Weights of a small transformer language model: 28.5M parameters, 5322 steps.
Each number is 500 + 40 x the weight over its row's rms, rounded and kept within 0 to 999. Layers, rows and columns count from 0. Numbers have three digits each. The size before them is the row's rms in percent of the matrix's.

# layer 2 attention key, 384x384, rms 0.115, rows 231-303, columns 192-383
108:494514502506494517491505393465450475571449514587456527532496433488482501518514515529501503438520585475425475544494549480530492468468519501570528493481519426594527530509543547458578492557492509446491466569511578504520461499432484481495467498533518498479574453483423475439551515464495418471484444519507484492451585508483511505454478456510466419457376516560559501534499478505540515473455525460455546523547533475572552412480573454474500528637462466499491539448553506546509464428473527495473454486517464427505482526556508440563470519545425440533543581479493535479473497534462504525
087:424498530556530509509537534575394476489495499414510447496433486506492485509492474568471502482491446534502493533510544499510540519466401534540520491534481523511497478474557448478487521503448507525486492460432468481424468462533472507595528593509475541504537442577473462499485503573443498515516562426465543476530478504449439557485541467486512437513452468485476507470492546540422493438445441526476462500451489487493490536455476494515625460438594540581482524506521510569521494471430487505512544463503482526525468497513489459548526534416497512484461418513526481504526512507515437555
075:541574576524495491506422558515467473472515520494513457532450526493498460477500490538530465524447527464509465504478527514506431537522441479532504513505549482546482479529463523537526480554547477458582500615506513475518479533459503503547499498530539539532542429473441498487543534496541493517516440494531517521508545448507582524478466501530490469437432563490577511510480531475480487471451565500563542486479520482535502441475477475463495484499443461542548545503541570541438488416482451550510475541519484435559518479508462490544565542491448476511561504501459496518439497501479504523
106:530492546515528490526430452545491524547512493481514520512542473515434495549450499499552441524541519485434472467489474559532487466613473508456491460549489514513439520537471435518464515541501455446505470497447454547533453511511540567515525509575558495534537478462540593506535515449464510546561330527540529480523499503520546599537536512510472485532516447504482463510589389521532501505569513509502484488449464474517467394575556496506431533485493455480557561513472520498446566568518472428572462575513517438520513481474548473512479540565461501519558518452544473484425445546473580380
114:487425435510535450450491522549491489512490441519538507423449490530526559512529537558488534472561445492514449439437458522531476505487508501471476535520528491484510521488600441524531473504464475486525597464472478513528461488539493497519544476416480483462475416563561486449428483501490485529439485545524523479358455504452440508476489487542522571478462511506464449443556504446474540520468534545529445494573474541557495539519518527586554516484531477511478458478500473493446522500443495597541531481529429520494427495533587553503476435440532567452441526472503483436512498504473468446
077:559556503510486497446509532510525428522520528464478500529546479510516465562507500526443529442553510506513629510389580431533523554532508457420480514469508426551432516532503540535499472464512427512455490558547470494510470516564534565464499437508486556498521457545479466465506462425528541490532453478535565469563465513600515453504462542499523531522474545487574466454461492484551545507539519469503558466553476522501547456483520491424522525481533474493548541523487517460481516470580547557514481441500477488523561461511486573474487512486536474490576560518573481462470502529543530428
101:506517517495503509415518489536471515483533499523521571502572481565421506497523487511511519503503510499452451546527511442496506528553387513492539503557565533506573451489573466562453439534482525542463490445515552412516482514513488518502529585511599530519504517478488473478493501500562465558497546445528513487524559513498495523561507496515549463455416485561561551513518531401453530422488520516479493544539475489532455437463558514528477545545458544511450459555557422511487502471579427471532505463531530463485457555518497500470501540493456505442543427481475462499469514428514483554
069:531531555515445553564513532480546499419490465537460440473569572531508458577568499483505499506464512454519535502524501571418527497523480489507513488457475563516440492506446546466484438460521500528472554531508517514519421469486448535508454489566488420519519513513508441486592514518537414439536503487521494473511474560545461521493494535437410501544502469545464502549470497552525534465504475415541464491474469518502443577483475523504464502456475495477536480570466518568502481498508524425512544475483470494478557509554480461493472619493430498552502512529498499502470507486526439523
127:516513562577509510529567531398487425503567512398511430480514468501495492437535549462517509503576465518513411500518520500445477596545528501519478481437505518503530474498526433544526468442444460484474544509424420480495394507590516449575458459474481524581546509558442501494526541533556473534500447528530530483500531526506489511444435551542452486480525578483518484457537577527505485436473536500553557517523531434509552412475506550498525409509469477524475514502468471530509541436536557498530507471511477494503506517450557505488565513493451479494476439483559476492534508481478532591
110:538548494428435495438460527499540572529534578484515491471495560498557527492533525501549468470561456489449563476439547427516519522477452538550556511474485470503424494527512531567542488537423462446403510511520507558469478555527545538493512592559526547497592442463513507550505505509477485498458484420457593469544552482456446495458478584504499468539488450540537412479502472634512482535534537499534513446564463551455499559437584501461458546484506511476469535510465530486546581522506565489548504476539497505522557503489498439494501465497473489483579604469520523547485480487561493461
081:491450517486511491546491515472531474587503549493508503570520446524527466458500500546426522474539529496506458554442602480526514510516510478541566514535480472577501557480514503504498560472452461394578433511439553558547477521431527502503458540527525551524548511516515475559490477436480522560445497488489477506542424524464518522482540505559507475441553501513468550480494505576480456506489583516463525480563543465507503514472537478432508535597556491469504471512539497497478519501497470538514459481396440522559481508518507500496485543544529475482509500509572536488455448492500492504
065:467464542521533508564526494526585441475508568468580525586505541529509473454490489480492490545497506456430522467560476480534523454481559438512519516567497502500552506545494497454476501450450565466543489485436592511572507462516421500486456514470511430448413531539483520517447488478501544541511552482460422520451436517476558501531502461561550445492496453468479516562475480514490449471481464496500507528436502543513511445506511472575514519469537505484486449433504458501464550607450452541509501526455495498515475439511514460465534527477557534486443502483419541529414475456514512442
070:525570420511466489506463530540523546437525488552487542422531544517530527646546492535571434497538457492542497472571442404492536474439523451527493511512519456418459447518478533485486462546603552594466577508564504484537494536478503529512472533533529444478523490521519495457557556502510490465482485525501467432453519494466471553553460541504510503451479488452512483526461464483489523502547533471547479437489419545504463524495525411471476513449493544453508410482464530476461471534505562507545473584533471525464568479535457511499485545413470560532490530419441537462417556446512527480
084:544524405481416473509514522518520544557472535483486511515584492455491542560453461505469453527512495535481438512430483490520430491554506465479504462523509464490477474560533485431495514476582469489505565422483539483512475482521522581518468472499453454489528539542501587485455553453538622526493506540467503438492501514440418557528491476544491488536545517528512433424540391489523465504557576509515503503485428552464423482467479421555498520524424531503511477428519565497424489519574458514485460466489512509548519527510507515435547570586461524461517517530561413525466485490528511521
099:421521568551535531471448475528557505499557503545547522540478498466555511428456482518579559496531471586523503522485477495510459590517430452560491491475487446531500471498522511453539516569622481465473503516441529525586566559467481476502449465515566515472507509488483465502470500506498499513553484426572511527560507519436516535466467544469466545554474472478509488474497475428462460541465457489431521412493589556492494483563499540398448434493506450531515554519541432511408549470473511504486522481509409496480518508530526567528448529548535530543564523494516530526506434496419476513
083:518497485487543543512524448540457574561507484540479458494492510530520539535522512472484482532423524455536478453414516449546534572473537530489437484537553460542479464436534504498462491495506451501528517571482475540519510509501490520509527504602544490496523456517525479527479472475467433492490493512579525567502459569451448457519493440475486517470471533481407478566486508481491440462556483501432528559511565531523505556434507517519462483495550458529458474529465456456488583488448458523447493464540536476454526599538514478483473579487547447595525533501536519519590460559444481501
114:545481483552530582537571491550518467502482560523517431512561481546483521460437497508434486484478497499502496479519497488476514539464561453507466485514562490505502480510435503477479470454520564556496522521529501464584510526443521556499588570538523545485514456605536459550528483522446476514476457392482528558479485515551507465501619459533520534484527547530513509442495473478487494483553482550432486531546530453462556496441564519505482540559591476522512456500471498549500493502487462461512527545480544550538492533509566428525504463468494417519536569525501454428526564534530439504
090:502564496539456487489459490520488473498531473559518557443515487526470467597498374539524532453472513567515563467530502457447486542494510450547496530495552539588542413539456481562575449490535553527517487549558538524424506468540473535525442475431446498476509575469525472465495523518438460500479466466479482472549488499476522519489491548468522480480430592491507520420490545449512475498520546547569478491486493539444488508498510427510404507556452520510448538515496462525451540477505568467473466488487445452526531492551519482456558489461482500472495518521513532440519511464502472560
118:546450471459443554523509519520561555558516537478490561527523492442522523401548425420467542524484525538468535467518509412506532524513529531469491498572495568449529542539549463539518601459546514517462500464503498505462508504541513477464508491508449506452523540485577513515490433478502584567496482498523427545513539528457516472526478539525445536476491426492489465503453519496534503473494574492528457506539453475473538517476493500531412546462497565518527468552466492433505490561435523503503525532490524514506486535400485504453470537559525497574490444566472526500457518488484527473
113:503567593553513475497484530499477498495448479501476557521466497498483524579515487486482475520522414532505533526539504506455471471469480528474567471487509507442465479415530476519516523554442476538572473537486475468532570592549520533493399456458549543493541493458543512517488521579508476487491419549456492439461484519463481508584499464519495566522474460448491463460488488443532514498598523426470514458490494567510466533534453556542458499501519459519479528535525480491519520422599525519526503506478499452500463550471509531567547470474539417462540449476550533487500471543495478573
111:481498467479537501476512529509474464522559492473491469528492428514523475559492467518450530528420562499503446494584413527497518463498494472550508434536532523521496467467508473460458489459523433495468535554489521529431497575478498484541553441513507531540478472461471398500498468479471525534517539493540487502440539506508464498492481511480525529569494435474549546535425561477463550494504441535556573479452493523474431565456482512498468456459511489503494419495441444422514477418539402496480556375492548528489555517495486488477499503465467508462399501455482496459527540538568526543
117:501445537529523547445471491489492478443519455474446535516521456484447495507514514496564514462552475572496493527470521481475546485469504451440463522471498428497520528573533459548481491535510516416507462518551485540552486520505466501549493514452513508476487496496587419513499496420447548463562545399503497500573511514439485553541538439453524476488502450529403531583491520453436469519523533519572514510502456496433532502498523574545500534531522475479579476439491513467574450547526567471515569485481498426472518499539539469460472461492553474439521578515458510432566577472456583548
114:412463526517576498444496412474433467526548496504547569534548493531450500487509518419441549547506568471467445579537489503518481493533491567444515476512487489458461537557485439465546537509539531515570439462522474505480522473500464416470446544473504465515489546457515512466511537456547402514464552516452464483554449461473492491508478501544422506503485467519468489501516481522545541598455492485480471470502539469508531482533485552447500500527487514432475453539522507452502521526529456454475479526453474471463506468520463515467557490522499514453439493511550468481504518531476504513
122:520525493508448456497473435513576520488422464504538513542478518480522532447425486533464493475559520517487520491500514466495444577487528467454434530482470495487374520443491510561550517517517532441494520561525519571523458523493523498503517547505546554539510524529508475503515429394517533513508460507522499550525548507495441501527494511508526514493455511449487488431520468521495457529605545501534482469527509490492465509507502481515525522517489373467450585463445530486449492461518499480511430510452472464505519547550521461524591455565523496491549582506475549523569473534449476482
122:523545504561493522473457501500498517526479506397545584471461548491562442467591454434547504547497507495525447525436524529550517477433514500509464542503454477485454586544451426551452494526499495506473419482479498510447512559552498561571517467503548495525559494471456518484561486531503439601527502509528509468506454462491551536433482516558506499439455552510515551526519460591477531447508519474587479491489467520436503466454553530433445508493477554521423464505507551423552566535535529474491472525498500422535491560450476544496462482448545450440495433532539520537466541540556573464
086:493536443444462470452536469519529455443512460498523493534477487515477489472539568547476444420488545444492570480511441550536549527492496520524420503528514506467459548488418531478518506445593513464487503593541432523511530501441454514555479473424522483531491521499489489483521516488553488580493538511435550407456484464508562429528500513479514468557513498498454529547552501404469478532466494496527511523523478457545488541532486524528480469462538460501502497446440567462531439491551546403513446567496566528478471557435459511506516524509471505494476532519522429462526474549501545499
093:452471474492540553514520467474533463577562544492493508511510554514491588523486447462495455485471556500462581553516504578432481463458463516485604536482480460501498494513503494514486573481518514554566535554485477571478460520494462510464527484456513435482447522481509521439472525509514509535529587489470448599535486450524464507464549516411451541418557455564491532499557532481515490476533519604498492484519465453521527489539566544541486545495491470513504557477525505427521604520534505483433430514457519495481462535474581461577502468424420576490522496557498489523500511452448525498
088:476513561517426545503493487505548482535396484421485442531599559493532491506500501518465529492536520506493558474505456468507544482578465542508508516497488561541472511520499456516462547460406462546541536468511503470536459562496519485438522496457454527445459505532546556493480507482462464474512560463556498604510465467508483495436493500441541543475543466493528497464457483493545507498478490453496494451465537503510501474536503485514510541462516480489457541523501510467484537485533521514411479506392535576469458550472576450487489538432519512542443546571459489537493497497433498485
081:457492508482517567538479559502486478482509509472515576558489568541433498500489473564431495426534566416493528549524510434447504533556491472506549445453377526503452549589484522551456498507479514567570543549490486467527447543471456498471489487465526468469465516497506590489495502495507517527515513508498520457486483380468542518478533573493445537495483510458519513530496444573528518498488518534471530391474466444562466509515565492522501521486480533527444529490571472504451487557546441547493527515478447559527460444510544504477435547496423468531511472458516480526542519547412470472
086:488507444508472519497571518533532440458521536557466477476462505426462547490495490464561517458581522387510480478465443523501568504468551445465538563539508562453483500471464489561513507458491522536501497430455480509478497388514512465536522523502475486495483437446468434506531511537545450468507496494472528560480450495446535462541478458523517457594550511509502540574511520523475489498528509531535473511644517513437464484454472527407467486578446514441531500545537556472533489494489553488552532496569510424497478509430467476524487512553490455420489483523483528472503523500516499483
089:481471492539494487486528534466528464540543484470562482526431433445506462511453502488567530516499520411543452521505486491472526485519479552554547490507579566415449472512513519592516430508527503455410458447487516499490476417545458488516485493457470438533483465460490440542477491482593550447498439495516459494491551438424509480575486484509505466529476405497533513524497467554570490472490446531447543467538492596531535498479523480423558502516527516518511474519496508557536466464410492513561559544519521485495521496411448455478488435466527507549506514510481519524525546468493537518
095:462525523517422616527504502537511476470436495459508504566563506500516510615462491471514447525469491529469516486487469552515542498591450501496544478468525508469600485453513451470550490483542463530495570599491516448455453569463475477481513481508550505472521555505393480501531437462487473537548554572504485501499445474468516381475487443465575522427457489513419479559449475505538469506487532440502533477484440481497533501516493525530509509505459512565473522527521519576568487485551501571478496524484537582498478518488548459530508498439503488530543438542544493461440492529493478536
086:491438501517493452525528485477511510554528486573562474509503502419512498506491478464520548499603566481511495462534466466496460478517491509466461538563576495504426543439446444485506571485533493528522510486485482554498540515541487550587477499487475512480485486499510433486405464548461537463498517481523480520526461519504542559568557509578531453540491447497563486499525582461438478453492483536504462516454496453547495432525456458458439492493482498554542526472467541460510552526543465477543475534484493547597549542393526563520521464513438467549511496460450526489539558467512485530
098:479457512521539391476497534468502535582617509547520521510505455473511514441532497506498469525488513499491490509458537528513363515478605505489400538498568487475463536547504509509521473524540470446487370477522522566489545482498513561486493497483501418481515521524562488578533562603542535476486501557466483500495537467487535570565597465543471436524496520524514524445499555487450516470492537587492453511532477555539529513486482506480485481450538539482506530526440551519501569534434448425532537512484511497524564443436448460436461538547537526422465562482438523523471617477532480549
093:484455495534457432547514531499582501562596454514443496473497497417511519459537521469570556559571539465530548528460501526467432503476533496546448466503489510444474513479502493511482585474479541465505443524546462529482512467535520434550465527554474416520460489470467410513516446540475539433497506505448498464504485513487461524621497471492433495513438473477541440506500537559470500468535509505480474507497529539429514529505497513484494451538547488504577494477496523510484529452511488490573487487514539409482520578486424516485488425456489488413495532472491516491525523529569461546
093:494561532485489568571481483498518476488448583457498387521487554507472507448493527532486507533483483580454498504481458527477582499522414514539511491458503478571499488483547531466476520479551437501524588569505458470511480530500518475540413422497496505469484533446457579430556510496530445455549449456508551522536543522489500482514412496495521619506488491497459480532433485515482547484515455452421483539486501521495482501537570531500589499497487511550507511551509453535454476513587500530555458485514533491463588469531522413515552521493535508559528426491495487502486483557476501515
108:472498550469496507506497507514500505463461476458506461528543534555435459521560448543437478497402483505496479479458574517560476446452453469486541464469442508527461517514546480473496459460436522509459534622495523470492518507502466537497529513534545578503476595512505548468548544491487493535505449501564470465499539485493494485415454515449518490464514530478499530465447481497475494554568532417497526537471490474535537462590489551538514540558589394554473475464473528472436482513586453506504422418504552443502440466551532462475458508511477574550535496540526513462511445503366493468
094:494487504512492468555501482449525510427535506454496511522475455458527499576516557547512557538500471510479537550491494517603503539546519434479475502604449487432485509519454515466558490467575453486477477523492508455451513496427438578504530490546575457568460497532429438559507485512527558505514576433564460479505496552476519507567474583528513419474504492523485559423417492548505498552507561566498512435485483491399491499492464496496539528488511504473509482499468478512487527476446481573539537459491466475502537613447431523483460478518529502507464537478529540442411461498560475504
099:465431475501488406521517495536546469475473545546523536532524477423499464469542482514571531510503503490536469511437472470475472508467515507510444514491508513503513515509487505482533541522536491470526464399442533532567454461499511519463479559425516515470473485499512487522378518548497502495484504490514411468474574529551536550515525407530480480642456536475519502514559526548498482536511472551442485515537566534538508516530416440424476480505475534491466547531484491564500542542512470524525458488531491573489486564498502456443456467507490498414489453484479520542506483434465505539
111:517550532526487484499494499472549502486507520544493481394500488596481500523487495475476487479543564550529466547492512462512513496497505471518502532481473503498504514460484478539452498455495518541556481444538471561538450475501474496495448471491548461495481437494495415445462565545507503532483521489427543610539524507531446577492456537458501522532516559529532565489470570534443505516582405470458523494529535369465484510492474535481518509478492520506549462573442474398537534569441551458488482459546454501517543521470453502563484513475495520484511490451482504464525429497545551477
065:526455546539566492484436475495449535455472514532483500501519453546488574471499505462534526486523437530490440488533519505481395465465561530404564520496518442481540501469544471462497502519428532549529479434519516513494482459451491443459499490423457459417463503553496427506441376557477545466502542542496450494495470453552520515512526480405469484459514502438505515474487514465496441519480526493594509457480458452578581448489442470412438507556471533475454471478510474474506508569472491436434483490480515515514381552554461516460515479476484509462516458575536538494541511432511490497
117:540540534500492491531531448519534498491518536555467527513498535538437481540463511462448524535510455480449462495525520502520500558473548472547503527488520528518470554514522464550499490466420529577476540556526487491480526435519567460536430437526469467531464557562472468553475456551480528528484458439413450555503483516465466410486524512452513514556494516502551512513473530569478499524483469433549515410543522464540502437469478450539493536457483413488525406503447464439493473505507511569568514425543449463447399483534469532501484478488495567483487516448547556510498469538461537525
075:465467540586534409488437496539580510457465510597429505527498474535467469443509450495480502502481523541505460475448541520516465463493538486472537462507459526483589509465538483468495508505495537485565479442559550520484572452515454444484445502450465522474462504495463412547470457505537558506479589456419485471540480545554488518550534537504447467495518505446541545508430509561552513523530562480551490496481524420479460515526444492466468490544383516486504477452515448431459437537488438485506476495416536532555469519493540574428506452513458446454494520545462522484480482467445480527
097:506566491482496546461481512468471502514491521523570544536478532457480483527452487554519473505478546522499475498479450530560516446500539450519475563437572452466491533543530545534438465562559444493417542518473461540578526522452519575467563496579497495509550527557479520497528545478502476562514439523570518482512485432520568450517513476445519495468506559566528535481501442508457457512524530431507531486502470529450485472492451559471500458504516493548521522592522469576452509431593578487480429469558523396504503457526467452473445609531528526543543556475545514469463502545521476511
103:552554521542547526478541458524523522476453519505475498510552546477479475524481494478398517476534528535481474532492539507506429495467538499471521454465492508455582509506486503481509532462503461522586460489498459557518551460509516489477459522465479533512506548518505430446534454478487547556524504475451494499536450577481491515515557550520487536621509484499540520497529530500486553526529501430570447509479528455465503467536477561495474452559482555420489510455518508483478496472521499463481532527436533497589484527521497530473525528532537558486526474556490502520545513469371482560
118:502472537538507513617534577446503453504510504566505450516482488508464432470471491510484606595495489538552460540512390504445423514480441501490566557544502508501441479531481487487467554425539495515514473455522523486538448403455521546470446482487537468566435524514479561555488531498544518479541522552439543451498446545481492542453516528559536534517443514469477494467507500495498503526478453529486558492385462473517479469558501497516527474479573449449528498530482436553539474475495516443442518490549441586500554633473471508490577497477496455485492467499459574569476496511385522516
077:473474534542551533504547487513530492440510456420482523578546513455424432464495546442513528440483566576478502488460460522535523517447509458507558403455424515538544472531488399500548515441490577471518416484535525501463540473485415418521449560538467491517439483458511440506458489461530515553547560528474445469528527593509411536506545536535465446512465495484538558517507503555537515472535549470526503480483530460478516464519521543479482485558458503489513548473435487358539484443480491489513495515383541481580477421497500520491495463524514514494460463595460508462430440493502474500
118:506458450490469519487424516583501546571555534554550461474439518461500567464535572484541489567520483467540471473532467480478506505491444507533489488534502418475465462527467543494477555519536491523458556463506533493458491577532530594528490469481571523438612477494504555514463562517477484425554555518498576549473458465447523492457427431549542507470492463460442487512497538531501526462487521469510555522420534498512497584517497515391493481523534469496510553561542474538531543493435553497442505513505476553502513537460548527532516527470487473552583395517428509559455478528571502517
120:453507554550475516463525494491506434453430452431478493522419519517443536549419537524513454519480482519476555475496549497500481492503450469513440546527519575481525406527487582481569521463496435548547465467446431574472450439513582472498541473489507490524518512523446430500539582535502481501531561478452424555500492491552479536525530448461469487510574447413478505506512529521548504526454527511514486561489493528551535510477548489491586476444447545466486484525467553472489499518556499569590553498528484479527521490478537478564562488582486479463433542492495454501571486609566458549
115:531552495496519491535476524493482541413493511468478563481500483568518499551538458489499533419482509408553528503488533559414552527494499532488538558548482525531522501445499560498477464512495508474522501469556465511516507527526482383505506469516479481543473570536558572531544405438431507536508515527469487513482527492565497494536447443524509546419549516475473539540549428431506545475464519485495519498479494471544472523457454481541539476559494510487477510488481541473513430434494513503442451527491485510516447599508431489451538495556533483484415519565553491464544456475445453507
098:508545450487515482492400456544523501426513505516515544497514453518481556520500499553493402464541431446581446473499569481490521529505464551484429535535573447522470530503526530499538537582499455465538469504533503437506507496510543561471508446468450477486478521436519567490483477513495555436501505529542461461548507459521560491500430405522499512526483528553519442507539546432485506465507459463465428495604501531534508527484467456396456522451464489464483442536513520538492548527510492493522535510508450485530550554473465539457491550520514446498558493494484502500497543463480510487
115:443434521523550510444539495564437548512476547510500451527483527527482456510503438497496528376449511476567503483525541520510503534451439546576556510528487499563529441555473492494466515471447482517532521494466495545532585491433486484551491500496562481504521471472464412540476547451453481486548502586513491446540489615553510565493496494582501464501563498561455463489512536544524482503503554475500566482473533462509500534541584524475503510562513579471438547512478459512504466512473496520514451527490480506466479481578549505555508455471449489511445487431433533475498511492499508577
124:474492526518453508554500613496559468442487493438541496544511512560528531531561460482525512544401487554558457478476458422544500481496535441510481566601507562427447472463557457490475485462509476542500446523550536461500535468496506486492545468448487514438535539503499490505489478549573430530497523469502516535457471478536453487493494483482509508455442484489558543518509491483497532539501548533468571464585506470555491434428498497477535563501496407502522499527522542529526466470514500528513469484510490592467480489463492470467539492487470478507440544493578591513415523520469593436
121:476496457415533463592459522543504516502488550486473537505476462507504513426487510474575521502503438517573495503473489436485478537522449593464553508580551505504462489439517556546516545538559417421463541506471579453538470592517477466520514429524513528532531469516542537524504516501426462508478499471505480503435458446498477495423498438519527502470504516510472429492510465481457507472432527583421543485501524583510550520400484492510468534458522444535486534530571469542538482459468572531511470508535499528426488524554460501523559586489555492511514439372454529477459535567489479483
114:478479538476431464553444512532555528438567544501497524479501460514502530500546514465557490494497502513526505517488514494553488481482611488494454476545555448497465520486514473565494493542575454450459446438539548460495438504478556535520498510475492478511475453544465489458526513526529497470499504494468451499490483484499516462580531505590475448480522499575545421532510502518487495494458496526544483558531505606512533504505511474427493517470530483493478439502539464519539532497529577485528451489581544476468480475516507476501512417497439445537478501445510463498413528537594477474
132:585471579539519450509502491479473560448506521550549413496535493544457477485555443503511549508439429549427515475519540481528501497527514516564535505585455514481569506522468463548532504479506511507477475518490511490480532540503505475477577415465498435531525519529527505537429449534468449511459505471471492512474543589487449462580553618498491468489531538467474539498523534504528518515517489577581491508407426525493547508535542493473497519435427517471479509501504450534503503563493494537592536477499485496485424544485503510511510475532459494487466477413529505547493523479518577523
124:538532529490550480543540506472457432470524482559462555469507464434527535473536540433567409533495528527506534463445505568509526476488474472452434595474519525472508552537553426511467392479548480504541427492511459516485483440543500491473497485554470559533534541520473528480466511447542458480450501468529506453525511519484502435467491529547474477537485505499499526585479565496501521531586539452499528480528486480439500512517513594517504453512474459488581575530486483463518486468489536448485433507535519373630549454491464466518445523493494507471510532549479523515450534538446553403
085:478508462467507527595490518513564499535548523522462542480477503544549522398584427499558556499513521491504536522563498559489518539554403490483515453513422523497581455510489545489484450526482540544468546522515469493469478461486465472455479522546517495526512478434617491571529449475515486479513430534571458567535566514481529535445442484496478504455564559496433500506469461508461469506593515476508519473516493501498463431543541512463421586538463491484487518538561463461417499486519543471540535583476607458489488532535500497616540508475508496478545425492485567526495449460491499412
079:528503393490490500544486451502507489501500485530507533507502538498476483519530462419506493439458598495456517458485492529483522462476461495487447536530469436580493544539495440529446527445490509463462500497556521483557568541471530468423454476532480528401616489493533453486493503497389400518524460515523562420522487455502477500466499478499497473469487534507479553531473521524486534487479455436505475472497378481545489528515516452495434461449573463544559503437517476486474536596624452497492525434473478519466457473535484457478505503528489534512544489512489461471437419520435557449
069:538477481530427506468521482511544495491491459425516503515499514557504488555498494499459451450545542482490510441488502528508560527522448482475467525502482517500491536493527503473536512452575411560458556489516488542506455555498551444469451429457538563487639525578606444517445540477518476639455519443499489503476513473465474536514498494499498431508495566479568489535503513450436537480547459558469466478453466410545535505501559548477469546552475509532603491518563490425481487558475490534465503492471450513427504559419570526532489526452461511482452557508484557542531497504384536476
079:450498548428449504472582440495507403508474439474451494457542521527474522551495479415477565534557539508512515501424465510473489447547521464487500528541503476486499563540557488513600449489498517557503511502606511426580563557549467424416482488530546485533518457442513484490469489507493463504501542479515493450504498441516553551475485480520502521514441553487541476575523446528512550502521472431515503472523515453529575491522576477500484519580521565472471504536477438540429505470538589567490503479465407575514514454423443494450494466419504495512520532529480505497476461585487485493
080:517446534486549441491527519507482445527564484528525486522480502436544541473469554489541525519494486509515553523543508437446490496413602556456508533547531425408502500481491457545491525580446471413512456481520462488497527449448448526540530520486494450553433457498498468515451455576441528430437549460542478494488560437497489498528521517516485515427528528527519573495529539474553506538520501556475463581518517467450498456525519414495527491531517447485551539544518455510477515398478489420520484493535475516505469482465509530538460517501484392497510540446519505497474542420499452495
081:519403439503462453577542520549516501534549510507402542470517489526562519460507438516521490533485519494542452427469576427532518506476485549512526561560555404432524486498497533485485551555446551520485526479505482580452497360520499554588505511482466520541459534480483518513500482596454524509543521447508500521455538520511530496481493508433481503427507532484541563458525553505530464500439520518519504537463502488450482526459500472531465480460589477503488421467523584476507508480540563418500501459541463483492447575503577469493514496495512539512531459489427500513500515488483506479
088:487515492513483419518548542460453479481527512503484510454471516492489521525584521525526521517495521436527510439496610465544541518467430517518460465544490525438456345486493467444556557541481467557489572554499456460501530556568473502537541521496504515502511504490452437546534538535487505461581448506584440544536475554490380518554472509426476486446495483455530494508504550497509434556520507511499518562490520534461562466452465543443484528513480452513510502503489579468501440507516515501502446476509467454471507503424447489547505476527491536479577461497513513454482514524524617427
092:451543563484515520453473483488524560469486505499572482480511491585453454562458468470487487553417482465520492539474449511435544479508518447516561527494479548531544528494512567507467481471430526528450552526475488540530566516540414456484474512466506486538587528501601530530486500531497528504551452502477552511528500452509500512413478492437525509480585515506491483514508417504497505501535545372559460499430450454505520464457499481549542497533437556414464481483502470567456479539478518587496511501498541494468461496591516514527477507441456545526445470441423491523496419521426531545
073:535472450514486481519520532503544522504519497521588514531458502520521511540427439497452475562511477476480510487476471473464480473489435533462507566535485459470419574502508495517555478477523539570390569492468532489497574523525487603477463505411552513507539435497532527535454538560455457466478400508496471511483457452510474483518542496442498536545514568458473504509491477491468470508494545519525553535448473582475442483501435444544481471421520477514488482496394556473554425471499517501475540500525458485491467494518523513509474459519461553476506494416558573467399527506452486519
085:547441481506549445493477519497478562562570470481490528495442563451509492439501512477521481483548452537527500528490503500447486449407544490506534561537536487412457489539540469469533531476507521521517491383541520556476550460490455481468473503458502420504495429511517402502438501542462491458467528541425504513481500479586455486531550499512429491465458577543554488503558554470521521434500441520501519521528458511475502485479471449507379543453491498452523510558468507454498540511478515404482524487462447548513530494443494525471519562506530475460494533495432514502537582460534455484
091:449452502559482528545522478525490478532544505435501494509551462446526552519551582486537479454550594483484475530532496555537384484518402538522506479462466507521450451475520546504452532465526533494546444504533479534426420459455501491512448541535505519517519439395513492496496527448494509486540563489517523490557528585530437505474511496559464429387530482450493508523506513557536496558479497448513483525469519522414492548512498619474431462515472499521566463518480545548504467468544505454499463489525462436512575577478475470489465541487525509530512486548454521521428462527559492412
079:488557516522481544526501481504468533490411547438488516489475544432517489539509520469472575480465508481435506477509495534507589551553417497521476479457460548546441495395499565570522540486507482476468572590457453463582432519511460470487485488545479453515545485473435531503584470453548529575479473523536503515410526506400529542471496492494508495518449500448478484488467452493462506557506510478535533537518520515481468485476462502588527461447524460534546409478548504493492451486586509522476507561540508449490513566523489467510546543526492511466516493538541503482565430576547511513
096:507485431482491477477486498476531466510534472496491540447448543455528517423521456547464499512609489489512515513504534513444445439439522525514490532548517494489450486476493496486509509530505565530556518412511481543530483477470443530502470533436429481516500461580457417498433494497545544537437514470457537430479477509554397518477604525459457508562516498455562528436492477468467497553509449507502493479519552486484503487537435418505457533490492469455549432523436544495546532482469508495413485487497466512569536528404518584459481495485503486445479516450462524535531575481511485467
100:523535518530477575493481578469518550481564448475534435495552525536511519550463533497482452476412603464546495521487450446499583530449485471530435469516452501470508418489409448457539490522497500501461504476565515447440455511599462557529480495545481474548551469494462508547363487573453478447515557513564482604458484496505549468526464532542507470525528524461518476536509526480587442500535499503551479516444547549433488410502503451448400495466445517419554477492511528481474529471553484559559544508492524472510527484505522551566505475494530495485554468572477419468484506505556410537
098:555545459426508493480485474521470511498452524509457500535490596575491481474437401482490475490484490528491576460515502453505519495486530540495538453501490522459490471561541438562553427481442514528562556502467530541528476527533575459500460481477515566455507551550527449519483550446493469479491513579497423519479522426504491557406479546523461569552513504527476569456545536515494522538464440450470541514441559477602472525510544558495505452552462512457453497552541482419443460556489469476469504512476452457479455501550519542450521568494488463420541537534527542514597487473450512488
108:480515514432504490548493478504432486396444493479484432526492490496483500539476438533445500454418422506388539460445487512561567440516419517508470457476491527507475507488573476521516459553495478494458520558467470502558458562489481511482590459496482553439498513551427527472572530431521492508486476469523467458471483485435583466484484538478568513484556446502475522462476420461486530515547554462517496523494520488521500466467489444542541500498492526503441446484603502457504500551517483543469437478528553508432503413582536439560484469519465474558454534452554453521496511533508530451